Each number is 500 + 50 x the weight over its row's rms, rounded and kept within 0 to 999. Layers, rows and columns count from 0. Numbers have three digits each. The size before them is the row's rms in percent of the matrix's.

# gate: layer 4 MLP gate, 576x224, rms 0.154, rows 178-217, columns 112-223
# up: layer 4 MLP up, 576x224, rms 0.165, rows 178-217, columns 112-223
# down: layer 4 MLP down (transposed), 576x224, rms 0.0901, rows 178-217, columns 112-223
gate178 094:505494608429451420500571476600473462473577481530484479406508468428490532506545466509527549513631532509491618515442477496502439560473432482508538496484498572465505505617492574469539499549487472575517423500548479447620577445435539488564476535541420446507551453535556495455506457578569485505498518423461461476435499540512498520470495443523
up178 102:570462490533417447512506538509486414510537477499515461551478483458507436486532552488525567511482487539487526432390468462504568444583529522466476555480508434480621491521505464455557567461520433545416480427407462494524527502550455420577539545554504421458630507461522446520541514513507504552506556409406480431371552555439519488444458571415
down178 093:485398425443499496547521511543509412438500528610432449515512529604565495571385492465565484468522443551612458543560564483525531508510531525442495452520526478622447572450481539536443506503462468483438621567542456562497445536431487455479478369452458503450476441503493546533521564438546497577529515536550527506432505437524466497433554515477
gate179 101:452478496571510553502518493554441556506464485485564503504529501482468552453486510529567522493507412503467427507475474493471515415541473578396539442531478469507494567569440502330532437506433509537526581484521519524405566545476593560501487440534482447459503540417532476512479475491512448472475413557538454448589482505483526516477580477444
up179 096:442568481573471547517494410509536466511420587367585548460489498501484540583467513576510504441543528453441503390408444433475567473473563465471541386557481445568494531537428501431485511515481575539428505563600562504524488393482532539391548506497494453430440461466452532478552469511457515511563426484471452526489511486451507506447520489516
down179 097:540483418532545527540467523505381417538554558580487528565427531490452494478617460458493389635492574467475477439466550477511552561521433504524466551500473540501535496500550474581453405506461513488533508440539517529531461547481493462469517454453508412527485497572535494538454531470544560547510524449518506561514416470546423482550477607467
gate180 098:488424519496492575476480510444441534430506539595430542412596520508534518365589444521494522446499560509486510495492516528471536527550462528566410563479547537467560468510570511482415477448496580537461520521573510438510436566521459519541460489486516387422528513564458437531463469538648588590482563488423527481485439532485460523473484422518
up180 099:516456553476525484503482532528488538475548474430522494512516430490509540476600520445511554517515603475480463532570465555481606382389457503427501542469582521535563366536516516521517461549513530464457445584472460536574528464527513473448573504539515522571400495423504447485527476453530524562504459532611485563421479527491454541440465485533
down180 099:580574507468441441495526493585485503509450475425472522450494546488460597493535351534446575514485424567539418551510408516544491495477520482458527461505494494518497532496467550439552501530554489580413479456556486562531486509500559515418527388539603516495426492461514631535504533483532506396513535460466597550579555474590574495556526547460
gate181 101:449551605581445617390519515436448391450533498491509439473538455518527497440548561523544512444520597439538466505454477443488521485471530480535551533532467435500530497532537618501578552489387520477506453419468441496435599454410450585426530457553506563398522427452545576560520538435469474460515467457413571442571454505556451434486449418494
up181 096:502537513500488519493418440507548583466494598548438536447520542457519445527483471505543382524478501505540522456502463510532532529562511515454499555425543463545454539580443530559466459443487501474572422479534408542475607524530577498467500473416622547645554552566443541428543524512500470436461394444479520539511454428580433516447515508431
down181 100:427598438487530522440492607551451490491508482471511553421554389510561573471598498535470525483482508565493417536467436367431552574509627541523478478508548489462577384464441454486499491505477467564511514461468552518471470518541488440517479484524510485482500509427496562531450475561459478523557524557476568523582545495495466401493505414546
gate182 108:498528540485458419517524581403497491486511478532497396556460547519480474431512464567512559560534600510504482432505650512449474480512512467470407618524486493453538518564468544565417582477538570627438470598492465488555468490454486590511513505505549559430542535580506453515504480553407586527466520496502460534478519473468531479484511430554
up182 105:551559517440542408554411445437474511506459452534555435520471463509465536458436563447553536449541562466430409522493424543541530485539453500369453537475547555468446548442430442592645599437469456479483478500564582458533468527463575492552495472565560528445490457503482514520430564450475525482422594455558600454492459487495433455525527476540
down182 105:494541548446473561470484412513479530510500543446544532503423583497587488543466407481549519531402504528446434521468474523472509462537475528539554519443492447544504508562567502432450498488434445457525516490495601449454529569492499494506461460582487450525493483564454549512498623590549461566537529443515484454489539476506464466524507473498
gate183 104:475419525411478512514520382435578484555476551515435460546535528528441422493472486462492550479645362423460451436405489524467520480521508455453471479616498393486466496467512465464497532504510515492463462483449494545510539522517572621555476487476546454435537435585509555479489637581635464467453469489468405614521491462431426563555476500533
up183 102:584547611491501460574514618514402576460547583443544518445512590421510545453553524535473480511472472576547522527497553556515462573483508558485419605430576490536586458572490565536540440480477453426416456537559433522511492529528423475499488561450548544482492507449482464596467536440503461562344509539502589472552539476476561478503479518509
down183 102:534553488582455492518459529515490553504479438521508463471443448509573527483545510622464522418440478493518503536546488424461515444560523464565589608452546522572603534510527449545545536492537601435482536472547436486524488577514536537451524468561463550464412546476577500483456454604468447505465589523514475505446498509487517562547438533578
gate184 100:468386507458480481466444532487466528568564474523490422443576450454511510499489490531507532389443431520533395473423473479540491463545517436477571419489513472468547558423553530560424477524518495558570464527402452562527510473484435468516398448576401527499454565628418493576562460383505389478553531493463554488523537531532614515507479476394
up184 105:529511532570497486508451511606521556482571540455524492517525522509516439505481553552446502489518430429550531499553546440507581548512543554509510526492462526480486445548385645567492550396490583549468527425493450492545536543512515607537594478484520468566403549491526483554479351403523391439504513516413428511435498536477528519463438487456
down184 108:509418498466462534478452551507508513427529470496529480436595491391464557570438478467504501503501443584488603502536470441435555485464486456464496552482557483534495456515399476515511510487496551520440522443630620516486474453485568515454569526406520479591517543515516502490536464443475424464497506502479477572452494554579515461520614502496
gate185 096:556351483492507523471552496405455544512446509489513500622460464529529518479464510506510502391501460477501559523489599501467414477436538489538433489547467514574542513516586590570532516511500550477554547496491588485507588447368584570596477486480525498445439533424457460492534598567455562401456460432504555551465496485581515577495508489544
up185 099:484532388522471496506489524526429527514439576472449491479479539548438510579469542562433529522505420443452558449501489501487421515544532533525581549502513561453449512459467472576596490572491487507539511481469474502523497519645514430523565477524495552599509470483558522539432444391535518478511533480488429461588542482482451463531461490463
down185 098:533467606442456386469511482518499468444440449396570446520578408393556576554449513436546562564460466549444474523563534497518496495528457536450494514551584580508554478558405550472454498469509569467500538457489563437547470517457535452507560472521575452501582512531477401513514499584426495516442524476468551468527448562498474500429581545440
gate186 095:540533460553493528485499396546535564588475623508562460495492554595502624430508528602630487524508626479523464504547558476428505510514495440430486541464545541444454553496498457493491529490573529445525546493466529471518527521445554470536565379557523497484501461513565444459463531516550572463473523509513573479470520582392460626442558473484
up186 098:460509493554492445550490414511518464497353493523586555502547541460428539470503373555519484526441519557587562479439412473457522557479520496430475460492599581567468513474421520418555368470592475484548501469514572505509522434537495354538501501385544486483478498487555468404513443553482487513439451426534468511562441510440506476470493486617
down186 094:544446418480502482508531475473493468522556486506492450490441487570487500533473571459510552479579420487512494515499502473555520497429483460484493547439481517556479544479467402523477590414541561483440482440531401493555465490446529547398460485489450467479490445584572517540524490492478523531525606409602549555439508598453537519489579639470
gate187 100:395511488486524570531464529443589567478484554519438500490544473475424460612476502514403429541528466455529484457503456452553499423593515534493575482508488430511521489523502503397523471392484533505560498506525494523556613501525504511450495503425538526543522582478509577467500405574593464381556547511503466484464579471513537524565489519450
up187 101:503473476437486534448517506490413451547505538493426487529500549539463616551496494445515529445501628546516545424504488489390510538484517539589512521495576590531424476500441526503495562493471519496504429513507592392507502516555511558486531476538567528468608460579524530465456399554453577582576416397431513436562511506522483450529500629514
down187 104:565516543415622501492498488611469510540505473460504385564408532405454571555467563503538529491487561468469541412528467416443525435486377471514497486422508478455608451414403424470505446410473542512538513509518496448536464492508464525415516563457557514439484488470523484518463539380491502550486504540546440433438538482510462569491487531597
gate188 107:463567528487468590493447485508477537503442493461577535488447443480527472570560494532481541456500569490556479614522597458509535482528480436538446512452583440508439502480470426468528355517370422537523518516497557520526584457491568538523491487511557450555610487466547458476516473484435502512458440401507619458491560413461464435477494459502
up188 103:532455583567572434449388479480497496488474458458491588474449482542519510484410555467506395477502488537494469509535492481526597444444522450471522542471617439569523591507510545409475454455450473472478549455462518524603513430475547470521499556588492525625529581451544493479611541392550473429491490484572550479483504523462506570516561480493
down188 103:567405512571537484494467472531578489432410539494575527528539509546591443500495447484489521564496542492466529579535447482526451441531496516512542485541494474449456481455473496555452527482561452513537506471437593424562441489447507505413422539508522506541520475611570485492533435506506532489510504537547507596513482454463494441533480506501
gate189 104:418480609458458420467524574509502538496537409499460429544415559448503567503488521529406378493549553467479454448403495439537536402472516447563547543530493534432543537493530568532440549416581548551426442479447507541554531440434550486497517568458583511428485564405479538482605470528540561504538572515539554572471546452416541489492414412487
up189 101:513511501510459483419463481473556483478546541543485531453489440510551496455455467508517474485450478464488579517571504488450529457437591419408414488521523506544470485425420594509645547482525554417517519459427541539503486473510476557508454584510382475583506506440503434517542453482512429527453465509532434526523507483506430445587633458508
down189 100:463453432469434577486510534475427541547487415517476476442442496467383461472525500547592476529493519576424493566571527489535441449485514536501518509521488514595575580561559473473450437466523491499526338498510361473511413496458555391460461507445537493581547513460455515521442529431479477523620552532519518571496492488463510477492446533419
gate190 102:542542445519479580505478490505460538537549484476558560517465459418424506468539421529527430450438505554524499424490580475426479444488452515498495555476527474567429536418527536478513452478601523562469541508502584452478475523446549540523571570476478567462627518479563495457547586422424668517363510513533530456586481511494571465504470426484
up190 103:422539523490550515506546438589507471625494439473600484493517558447542531544503472554528492562519535549516541525525459568587551521425517592450444480577517446496496492449515501573465495434469582477556496580459459594549601527514470491460477497410461526524485562525520524543513517481445469488549424505436456463494509522476544484445534477401
down190 107:487560472478500358420466473462545515565482429523507534577439529558545472521482546464428510454436529530602515459449558468487519540552484559461455526496572492500477451436511446496538565510487532468434567493511356504583605462510522403494439469464525467503494560494462553485433426532439402485515479573535458518507495515460448525530528550613
gate191 096:409495450579535567484534409569443434521444471514468509568477540485593657471466509481506532462623497546533514546552547595571486575509442565540489500562431456527526454491499550480509490511446457515519567529500374604521522546523593454640465496523510505509469483460452540585442478429610489520548553524468460541442566427510495494433482491511
up191 099:522464514379466459524517561484454503527471454416495487431473457490529489559471483468539388502387497554443418477470466475494502501531447447536478519517475504580526477480545459512502476517502552513523493496489377507494507443465516502441437465636489543501434540549482479569494424476491537525588551512557589473468501549493433561482582489527
down191 100:546567431400444520574395461508509636456477437550489408443465555461504545520520501448434516441580415543445540452465445513452484522492495527525472487489539533605452425451477453543374433467520509537399502465443576581513545521489550506525575502554463523545546551445568554463444444557509578536542577493494471424568575479524504583456490519572
gate192 103:463508489538344594507536542567480440536490405414447564548518535459500518485463507537465511509474504434561470463421439446525484483425524455582477495546506512568534499512513493508520507461547517557498553481515457395514601442373512513512527522494547508445422478454510590457415574589461582427456584569462492498458590386534486643402556489497
up192 118:543522529521567513526506507516460485450583560502555535505541444557486503448536466447570470483509471541432479530451561484395535507527411512526517432467465466500497514505489467511420519577486469479485426461448546477434442480572528527554412518507561521547560460588508474522476462410547562534512527413548602489511545472506571435570467498504
down192 103:558552520596453490476505548410453560476472472492463508516580467400474519461415489495563522556556512504459467425498483500498477559551512471564472461541479503562489435586445384560583429541526473474498497408509531437538458453588482522523491471533570554494537497570476573521458554500512549500505544447521481538437470492516566491504508541522
gate193 102:481515403523475503491561538594578487469519475485441448450453495453487560363385482575537529562572466497560588480522494550485590426521454497528457566441585484539491427490509527533518459587528496422524457477383462518522470502519525463517419579530497542561548512578547514524527529452550565543530449473508539455455514476518498489469535467511
up193 099:428503485505485516442450458578542448460577498495423603564485479477575499464540513571516471546475535562445522494529504553557475518464509505406620478598436443587455464466471550584460518499472568461500488489485497581433531434495534477476553453416494454502501466621598490433542506492561472520491567495455504516532628469469580456486385535593
down193 104:474497490462598468436522519559503404435540517512405554484500396594527598523566524478559575509580492506485475463447440556505580435452427452537496476500471484533551490501497440514539492453519481464513447495537560476541455548477485530500426552496549480556416541610570512513566570586478525560537490497448550610433542490480623450564453545567
gate194 088:466459443493446446495500527514577595534544466517494464467492549399444494583522505505559528484517526436479473560511417504478456514490569527652464502522505623503448564574497501609514503505508443487511473478574589517491529497509492582477497446551351400460442553434497455426374459478561538536537636410494578434502466469398377485482471458446
up194 093:447502465516517394505619452509456522556456598517483608437476567479459540560514437476578437447509542554542522515548495500415439473469494538478473580506540489490456486497535520468471521508443498503463488589593448439445551522573505581504498424544431512456441529514467534511503553519524454482438567547373518513555514461466522467528494463461
down194 087:491525520441509526442452446535454544505501455507610451498479400479580482477530481501547548497503542470540624551391539511472468495517483536474486533508548474516516512513488471489495455512608544497400406440477448498518557543550537479407574509596585464504503559526510449416393476526522487452458563462542559468508510519481519441495516615519
gate195 098:512571663440432499481495539493471593519558477564500526586541471456415509399504566475539524420577434400527549475478552566558513474590476539449538487552465567570482426535463488476500453530492503516509526561445528450425414489567478590540525533557546543494540544477500433556497482538500560505468474517516464443466527497450468462577484420614
up195 103:479448435517510526543529487416531426455510534494428477493510531510487498394561471486435566587504531547620417407513575518417424541437522477510488424490474369532514650429466561498453548497504509432479497584577559477501536525529589438577521518517465462512528532499463458448506518498464477519508511464538472441518534507511503553422506532500
down195 096:498366540541499508555535556514461517514431460541525504482465466425556572610405533516515521517346507577378535550481491392479598461506515441602552558483496487478515388525516452562559579413529510436616543563402515526484497504439428528437494450491459471534527469547551601548500541449557492498466526451426486559478462469574592507570508456496
gate196 100:522508496602501504485557429466521506502529574559555503496573491480463474554516545484455444510499552507455515485475449510467519404480497455459449370448502498558526503438502504483490500446548475552448403463479511486414487378532493531482443437463532452485470445570468518453376377460502480406397479510467616487565495516536534487523489462424
up196 109:604356396487444495535483510544397454470541519491482422547537463402543484483461513470454537507419571515594478463465552420452492550500411467526535573571497604411422489502600431480522439467528487506462499540464549476494560470522445447550531496489558489523622564526471436521609465456532536515420517549500554547576456438530444438526474540540
down196 106:569494501540464511525527500487535522513465538503623545487522547543494478546518449516457551542497505546531545460512489430543481559584575575592558554579513570534660458527435454489580428502496387491472372532443440508474565489460465524506493564511592399494408537602485532470458542471443491444503508558577535588474510481545494524572456530397
gate197 100:550429442500560460542499497521510548481548592474520554493530492523524476578551413512470452511489532463525402571560550502514431503418524515454482525553460469511415574529541546415515425469448399504474494530508451513482512531470466483499511530511472564599507478516538488506417478394510480407411472504523587398501484436552623575533569512517
up197 111:561504484579539461538497441532432410547543572500483345487594523526510504483420499444545502458409472545505429495543378538541464520478535508628482499431513479566544516563485578392445429594579537541444475582543506545474521509513519496626480465591504479535451465471488502424521466444450546470487500494502474503571438474491509555486421506552
down197 103:400554531472550552477494572535531429529525485483473571437534526463477554444513494492442613548589547487474518431515410576420499599532502485535545513542480553495416401500475512437464553473501555459570505445461397520530508431471552558489574444489543469461529495486524564542488573540499504468517611515573555388416547541494551565538490582511
gate198 101:620427562625546467513497424392517489474510495494567509534460497488533539505400562516451491486463507405436533491518527480469523419547514530538560590448507485508532506436390414541504521491432469517437413523400575476488513433459438550504512458524423449442525425572534464434612445545487410478499568424570532515506496389471526471507458566587
up198 103:377521541387534596538435495488493488533503495415496558547444647485519465474520514405534469515525550537512504599534532596544470543535591529480486555539459420452544469487481583514512428593458450435515488492483404507514456578526423458451523564556466571519487600527491541502461501590501463542458442561508471516514504513551397516513511439590
down198 104:489569471459465506490533507546456468532559483480456516553469567481527483436507471500473508568527609541541459450454609510438481499446521496498470428482590513481505574491478565440556496487507453595468575508421556519459453519408518530482422469590583447523573532518500515502572528479461535527518493548494444515469515479481373546508419498481
gate199 105:597527481537473478544526443449419452446500480468530662528438585484517473520531538548427451440450544514438547459461554409456527462463509500555543513498420428455491479481468410601538593498499427509575464544525594541554541505486462521527480450439524398502516462510630559535421527553457475536519537418508393528554505582498623492476472508509
up199 105:638527413476530547472501469488456553465483457435561547362574550435461507500491557565402610493465549517581512488440427445515530571462439418486595562513472459509481501526487480457466538456505514505509549487553500490507554513504549423479493501431440518537670448506438456453538534411516472431482531437556392497401426427534472493445524476576
down199 103:514668478380522532475554452398551536376445477521479501513487529583542527510473525516477471516528461452436518560438488514537551459417514463408497460448477634422519493420398576495511444518461434571484555524415532478572480495512571448568412556530436545410479574487540492462479512434588532430482510459546477451558486377535483530505606504529
gate200 104:433448477465533453501463498511498412425510453438542451399592493575558565412473587538450583487432516613562466551456517584546403422466454419545511544478482534483530472425553510510457514449528500389455479539497547549513405468417443594494430470543461418494616463502529463457514548508460498365523448478446515498482495490530509482483467498568
up200 098:519477477523472435493507409467474536548501485484498526396484500474487461419495461547453524458463528429509494529585534486392545453546484516577475504466540415455530492503495512513392479469500470529547519570467652472470535512431509602455432464469476487455497484492506484448450401442464536401505410550430548448549567488523555495435423537562
down200 102:594532527541577481451408414388470514489488468483518535442558492452526407502535507390498455519478518458567428381496522407450554420560438530449420416579484588541467542486509478530479424531452619516433501384468502552476514528561441468453503523450511457488567599512505527490517478564493527583478529470481397391454518471535433522417519431487
gate201 100:476379505428515523592488505448514516308479427604402526497493587450459573463458585425472559457464460517521450640451549543542481495467439427522479453546536535529529429523457483480422391410557471513467516538564427442538461564413475475488476472510514391493476441431515488484483480568489495462481533531598416449526510428368539464473572538590
up201 103:550476515572499386427524524490426440465576506495466421554534480530517509504470409470544436524528517553568512458446477498504437472515543550437479454480557513463485418549490500490523484482439418532559500487424561464631551610524572534496517485480483470486497477599529443494457365443540543575448518521482530508610583508449457562494488509525
down201 106:508476448507466590525533443630476494516467515469484471472423450565477514452485431551575470576527446642476419418498560530456553556469592467615551438438426455509469500572523540446439436445500482410442495530525450524549397497550593541465515519464480561532537479476569520481493516514449525553406521489405539515412597535492512537530451516514
gate202 103:489488550480504497512516480508498561473619465501565494547399545438544481497458611553521521465520491475411527477391585498461426462584427550561526604369480451512610516436488551447631477443580380524498584424473501473495520476427502528511531464448473444472479512482492421468596540425507449446509500513472433487441552534478557538481426490588
up202 098:598474579470515415424510550473520405598620510464517445578467509510532563491450584452493550444399510529529576535438526507527482477480510513459455551488430459487428575508517551505570535551478446491459519508473526525511588490503588399538613582489414547505532491458482432462515521586428558449543469552471408652525409585505480539550443438507
down202 102:531469466402519607506567521428544519558484445515543515450570450525438434485406462471471572497495541534549514520470495567453489478484515488589479513501545459420437441497475472561550470469467497478425512444435478375526519497392529421543422512508522526494412561550565551482504557424504466520523482522537525519546492462489549419585485575421
gate203 103:533508460437552515501560561535500521597452486525522505502476527518466538555435508526480468532517405459529508622561519572580488526413533516389473553478437510430526435482529543506521573479435525590529376404562421551570504523449512474530428493414482517533480460486470560417538526411481563508517490567520552494512603516464465486468497506442
up203 103:510522497554502400456528610413584464493499460608463577533446481546463522552536521532501572444436572502419456486581444445566534520458544542407503446480546499543442429496456497569443443579567415560535461542504537401506569578396546415460565571568423503417488445464588513469509571503555475479514481486506533459410523496537479413574510590505
down203 102:525434510596527462565463578444492475510455504483495526523467568534370531457543536546479553497443625516497564501450484529500515544553514545496533549539505460477477542498440487509536349535593498518568485504555603433422513540471446495560470508650467582467556462569525494552584439578448486529521497545507573465447458514523372434469535483505
gate204 107:559426421511470509503546507484493427577483538484416434483553582500409534480544587544514511482598475500528539622508543503486486559577479517532523569510434549477571382497505576562512503520522546567459512538499508473395516544472522570481510565517548584590542470563561539512567551565474529474489471536513551508507451499436509554531509500480
up204 099:555484514439571440543550517494498506449487539448499578486546468471509518545440491479506568522572425465534469469624508598522460412442512493555466434536581514563458574504672508444516463563507463417506563500491605519521486525518522461512507384574477493546518487467490439539580413569475493547521569500513425436527452484464545452431499540459
down204 101:518586554496492576457509469537453542485503489521580423566455511508547449488474506535584613518467513413502548472516519490521511637497493446546438493475593488514622418547480469553525506515521481526451432445470405688506521452568558582516602423356449560462555554494523497503463570522407491484506420508416503506503517539427509461473543456511
gate205 093:445466496463546465424462494545512506450529519397552532617443483488505405505542457490523676398457537486541521543410517504492391439508580518480577611497473567472506448554527555506526572477448582440519491611473487459458489572537564407495474582396619467531447523540509536494508507499510456427496515513456552441491400544411444596466425478490
up205 098:586424481537505495519518563561480580499415473513485456452570421448452585591525552544459495549564445451460521359592457481484554570465407434527498382456519431510425580420478397620359487574517509429464457457506537534521501442521459506519557488493419441505545519437515504493498544523504557508472587440535506500538511447530554486550485486556
down205 094:470577545431515442435553523440474536494494433559523578581482451562550526459466510529449476432458490431545527534517563404517614550465626515489572573456488500511536461501496517476490552498619542592485433588445471520565527391412538535417440475506586470457571443420505538480491502673513551505451497580494480484550495520444506435461434511520
gate206 103:561531463397472465437580637558512487435562462479572522518509533478505575506432501491445529430532546538529466454531424599479496475474410476514554530563426454465501478506535527544495496450412429487503492569477485510410462431471528472371449464484573591444491491485500445480500454508414482564469546453524497485452452424552503533458496515398
up206 101:531394480487488550432532443449549538387584490512530381483491479464461662523486539466534466396488531490486470560561522546492485513479448505430543411475524515549568452605462530454472564502530377462515541490518437508393540541398520576539501527507418590525474476556543451463498507524568435463426483478459405420514479505499561460530398552427
down206 099:440463499531545498423465541493484430542517482533473534484463433500562374566448406457524456597451485483519508473478596471513574606521419472594445445542505382498552499472458521547455448617449558462510497443528530551436429505503516525578433462500445470519452494374515588495554539549567427589493482435530413515537522451536498430524517505527
gate207 098:463540541477569467515515556466503367467513491537505579471523509474564518544447477586476577575466400498519494520436507574454462453512508508468483496580505560678513506501467511502431421572526567468527539496561510397576511498478504492501416527506556513543629508525464533517548455352497546478505491431497499485510446436525421463467575456486
up207 083:447512492559479533517368508512580486443499510514559535553562627462516472608489471565492523517477488509482426496531516558501429506557451438567489456433551449569463508445591548447482490484511443487543575574510497392482435376539598491554585417530537511432435434508470451453506485478456502492463457455566491385503475516431459469492403490509
down207 092:538500503525509490529490569493465473469492569524485451485476489497525503506552552494464433465548488468476504506525568399599468421425560449516469580525460532460539506551452497462489582451497591367451403439458487556530513580521452467510446458473509574525500583504525471524474526563519456590384603544471431592542507531453474502447553510476
gate208 105:474452570507446425494416456493476541543571438560504541478623485528423510495572490508552434483509480478398550547440540582466494455393531532555525537442521529546598497436435554479515524573473518428488495505537494537515578542481514460604415522411551477447422456556513521511464502507516432491505478510551464547452407469496460627490545563563
up208 109:487493466540550484573509471509436480435426475582467521543483441489455505480467483438483594440558460545514463476537462466499412544466473432468492450490518366442369594467500479546469475543481468487495449449447493496503496458421513451468436457445553498507524482476525485486470469487548553581617548509550491465458426583566511501493507469547
down208 103:514552609538580430501566441489436541564492521412473386452472553490439496596545445445533472522543476480585426490525459503555519475516496509551440329515503440542458555470518527501544435497540558408461405443529492525494488486483464590485513475500652512573530580512505431486432442578436505495447496471539540495562463535369605543529466437386
gate209 101:565469504567623420436418523492533501462544466477503464446529542490506503516476511491510583476518522500400466507572580513513481427502388451536478476565449467547450529524469488510542384583401518579529605508466501465526557518477491510553482396538397506507615457491442487528543464519488425529622478546544471434443535366464483517450549475460
up209 106:540472490463445474565462501535447477455455499549521550595411427430535477469569506425499453496605553445501432465526524479539424513557479455424599478413514544473498439493590533504404531476469443475602529502483459536461555551523478479467537516534495603568524411561502520461493465492473549507453571526439473431464467459561532533515500543547
down209 100:520442536495538450442511413487491448523367472506582532509551453505499453445525509497508556513521480528534435534430520516527462525432462441467503468568505474602448574574356483545432496491457395487495535498532523500453589406480471489560449462392510540444523572447484388444501513482510605543461551511499404550463605361429467420444495444490
gate210 106:460451613618463585507460481385449571438450547483495493481473508600419459445614459440453493418497596442517534472509435483461447501506371484519539575584463468505482496462497523428448493506540466446451548506529461450420562509468478455456540459455480490492435454475458499415507523531421478375596464487527511486533448477527529472405507528530
up210 098:507469509427531414521494455536559620535458475539532414496556468533498429674500579546488500536494460417435476514468488526440505494583459481582454541458580438384553482433463406510509421500548544518582477454493578525486481420512536424552429568489454622488469536477525487529495491429540456470524519545474539397530541456448542549538542454505
down210 104:430381512500453466513500513509414545451477483511560407523529443431577394460552567522471458462534521525483536473475486487470508553478433461569551418523424478535536491546451455522497476552464491466567450454549513510435500516522529476436454410491601476390368533483537488486538500391541565487542499430481460468455536508505472503446497496512
gate211 097:513341540450477433423496556496528618531529410416472500462517457495551539438609503507458555583579513441576549531509525435443546493542522491493499500559496517480569584556507462438514501503535526500486533398504514498421506504478464488510529392450503460561448410501567452390551499515537493441418485448552524482445543517545397508496407503500
up211 096:515436452553477484435485481507575513504556537512535502504461514587497501455512488592501458482629503562497486488420478444605580517368465531482551453523460500531533517444482487512606616405530524597471452470531605507537500492467481555465491510511519486391408484554570587420505491437568582491487477482511530456538541534546436533470467464543
down211 100:514411539551516429386473571521471538598509465477471491487488430451495457468443440531513581548538501527525453491502453456487481529557568465481561474527576399457502585542478427525449529546531347451504478447537527565523546410458491461472447444504413458504465476492463458395582468524595470404503546495477480500561488608524517435514402562493
gate212 098:561419525419467518527582544583461525574544545567453536463438488526494482472579459562520605526475460534504454535401481537458557489549446453462443477433556528525457486542385454543547446530489353478508459478504557502417389598503468439519440490440407520391498546573545444547532522514530529572438413535484440504578485444467442432507469518513
up212 098:444601469425558474500492451441535489444493433511527497538561561540515524537507553464544474450494570487530510474475546453452468499488538537526417464615419438609455473463488501570473558508509604472593573513567450467517527588474479490536480461450520380548505491553532468448544514460474447590549471424515446494558437469491563534533489567415
down212 097:479444484586531511535452513529483506449476387494477466565578379532462555489426440565427554534447497500508554458502456550467503485487426543442511633558463508450504539475486528523403448537587456475535413488553485506540514504570506464441449474529487461576508415496464467596597575526504492427522498444493516518546505519464433522499468591562
gate213 097:459427513346441524566512504452499558480503590554508506501507520500560488551554508518394578513598439566554519441430510511527542439418528452599473475385484486581552521469462564536471451402424520416504439520496538531561455604427469448509488497513480557412545502476542505575420601516580482514453524460589490519481525467522631494484471428560
up213 096:440584506366488521580567511561484489589525486569533552438457547479475512444547518518405573599510375432549505556501402394527524470557573520523496513511525455479452558528424506513438505450541566521537540528542495589499344513468408561498492447566536495527527490445569535457483510498457503538489612486518500529388475395462506562628579474420
down213 097:499465485476510567515490565530469462534503567465534551444458472539549552433509524472559520495546609396484452519485468542438463574563399551446497588463450525454433461477512506576509457589462507627563462546443391424465466540438379509511416478472539483472535498629500495476456484499488512561462571529476530462450543481483468594515490526486
gate214 089:496443449533532554520491555420491535361507520438503466509589478575534477485471499528548550507460416500514496432430459527461589437428454547606466501393545470490435511565527550572585522481482540533414439546440500457490561458468490495504505484439493389471540596509492514509490493448480532488468474517609486545535455442435429428571476562472
up214 096:486476460596446500589483483523531452593506490505454470481465559500490484524480554527458434544471503451496482480473581485533521451466451549527492532416490469426493498525465531549533465408515475564539470495577503546535428509565593484552565457539420459488461428510493488463534547517464478534487454497467498616480449430535498526614559446417
down214 094:498490520524534451446476487471522516423440462548392508471537590569518499587416553550473478540541467504490486451481461503486550487454505539563437498570566460485508538581620493470530523580540539536509557508525459469447543505401537396535451473479546479541522586534407551560584372488533489506522496469500443520472559555510475490398480561514
gate215 115:428547475433532512405494531457504458444532439515468505465552576461493570453486426613552500522483548615491440566435548512562531496536554565482448482502439444555457517505395557583518520519432550494384531478564515522546505509529514467536493443487454474528457457517543495472492438470586477457521408479623554529545469439470462446452431581484
up215 116:506523544564478415564476630574544550520543480529428349473418553477511567532453632489555541518482425543436585445497511486546479490536432451450433528510524496521484480560517473501501483471491451555570630538518486551474449388537482473442507501534523528607547524530430502501476510568529579558568532506485511547454519450479450477574510539543
down215 112:572431569621524448511602528577515421475514484419543512514436411550560425493478499477511512522520496471498584518508473527487491532573498425381574544575479570528538549543573468483453575482485427467543588478439507486505421484446455550470437467493438487419457538537525489446487516515451520520467527469449547541465490490605472471533581539463
gate216 094:498373425503523473451501622593509550470527550541498555572443535570411543476479547510503526382428455478467451604452502484535554435554436517525518536506494570456479518445486557507586481489533563503499543508479494544483492527564481462449539485544515473468406491429404488473410535527534472469545511459448545481501542443469455497541539476435
up216 093:503506447470492449538532543603498563461574442505432468527521575616493568471485589433461544461466452548551470514504531606576458453528420557452507505508550570503562417511431490601551534530477508503554449497494509516424512503470436523444389459586597549561535460521562552482538473444509487476437529413537461498488514508504439499447520453509
down216 097:506542541546451480478471518506494476591512412494429551539487614483452502534504376481419515596508479523471408572508423522514546498530499499524467526469534421541495521488560482505470491421527443515652468502504556472554543498544454505484463430486459515469475529459466523543536530463519554499404400502611475543439490487476512470513567584455
gate217 089:533418574468422490488504548412488465489474529551537510558435530476516382515500513484530411498503548524538575524498413504603530460570418476526466455477469568448457513502512469490546516535474484584477518531517493451344605426495443494440500569551466433468460396562500363488589525449487518591448492533501533505563472476532474470538492481565
up217 109:530467559487509534496488520500442481490506509475491487510526526500471373504440396563565469405402431524504478414572481502443498513509426438479541527505529485494511488443528489446584535496431432545430544446456498458479534468543433461457524521491479444388524500479424497332516429470534536467439542464526564515560611483457497434589434526608
down217 095:596392514488463483495475446389537460466453545508534488462514471539454470491460485489568576524448468446509491525581497439568532520474459511492556498619521539509524520511547398535514502606504454462535552488489514544414471479544492440592399521468427466548450473582424529515482481453541466563506568438513424515464492463455448445484486521497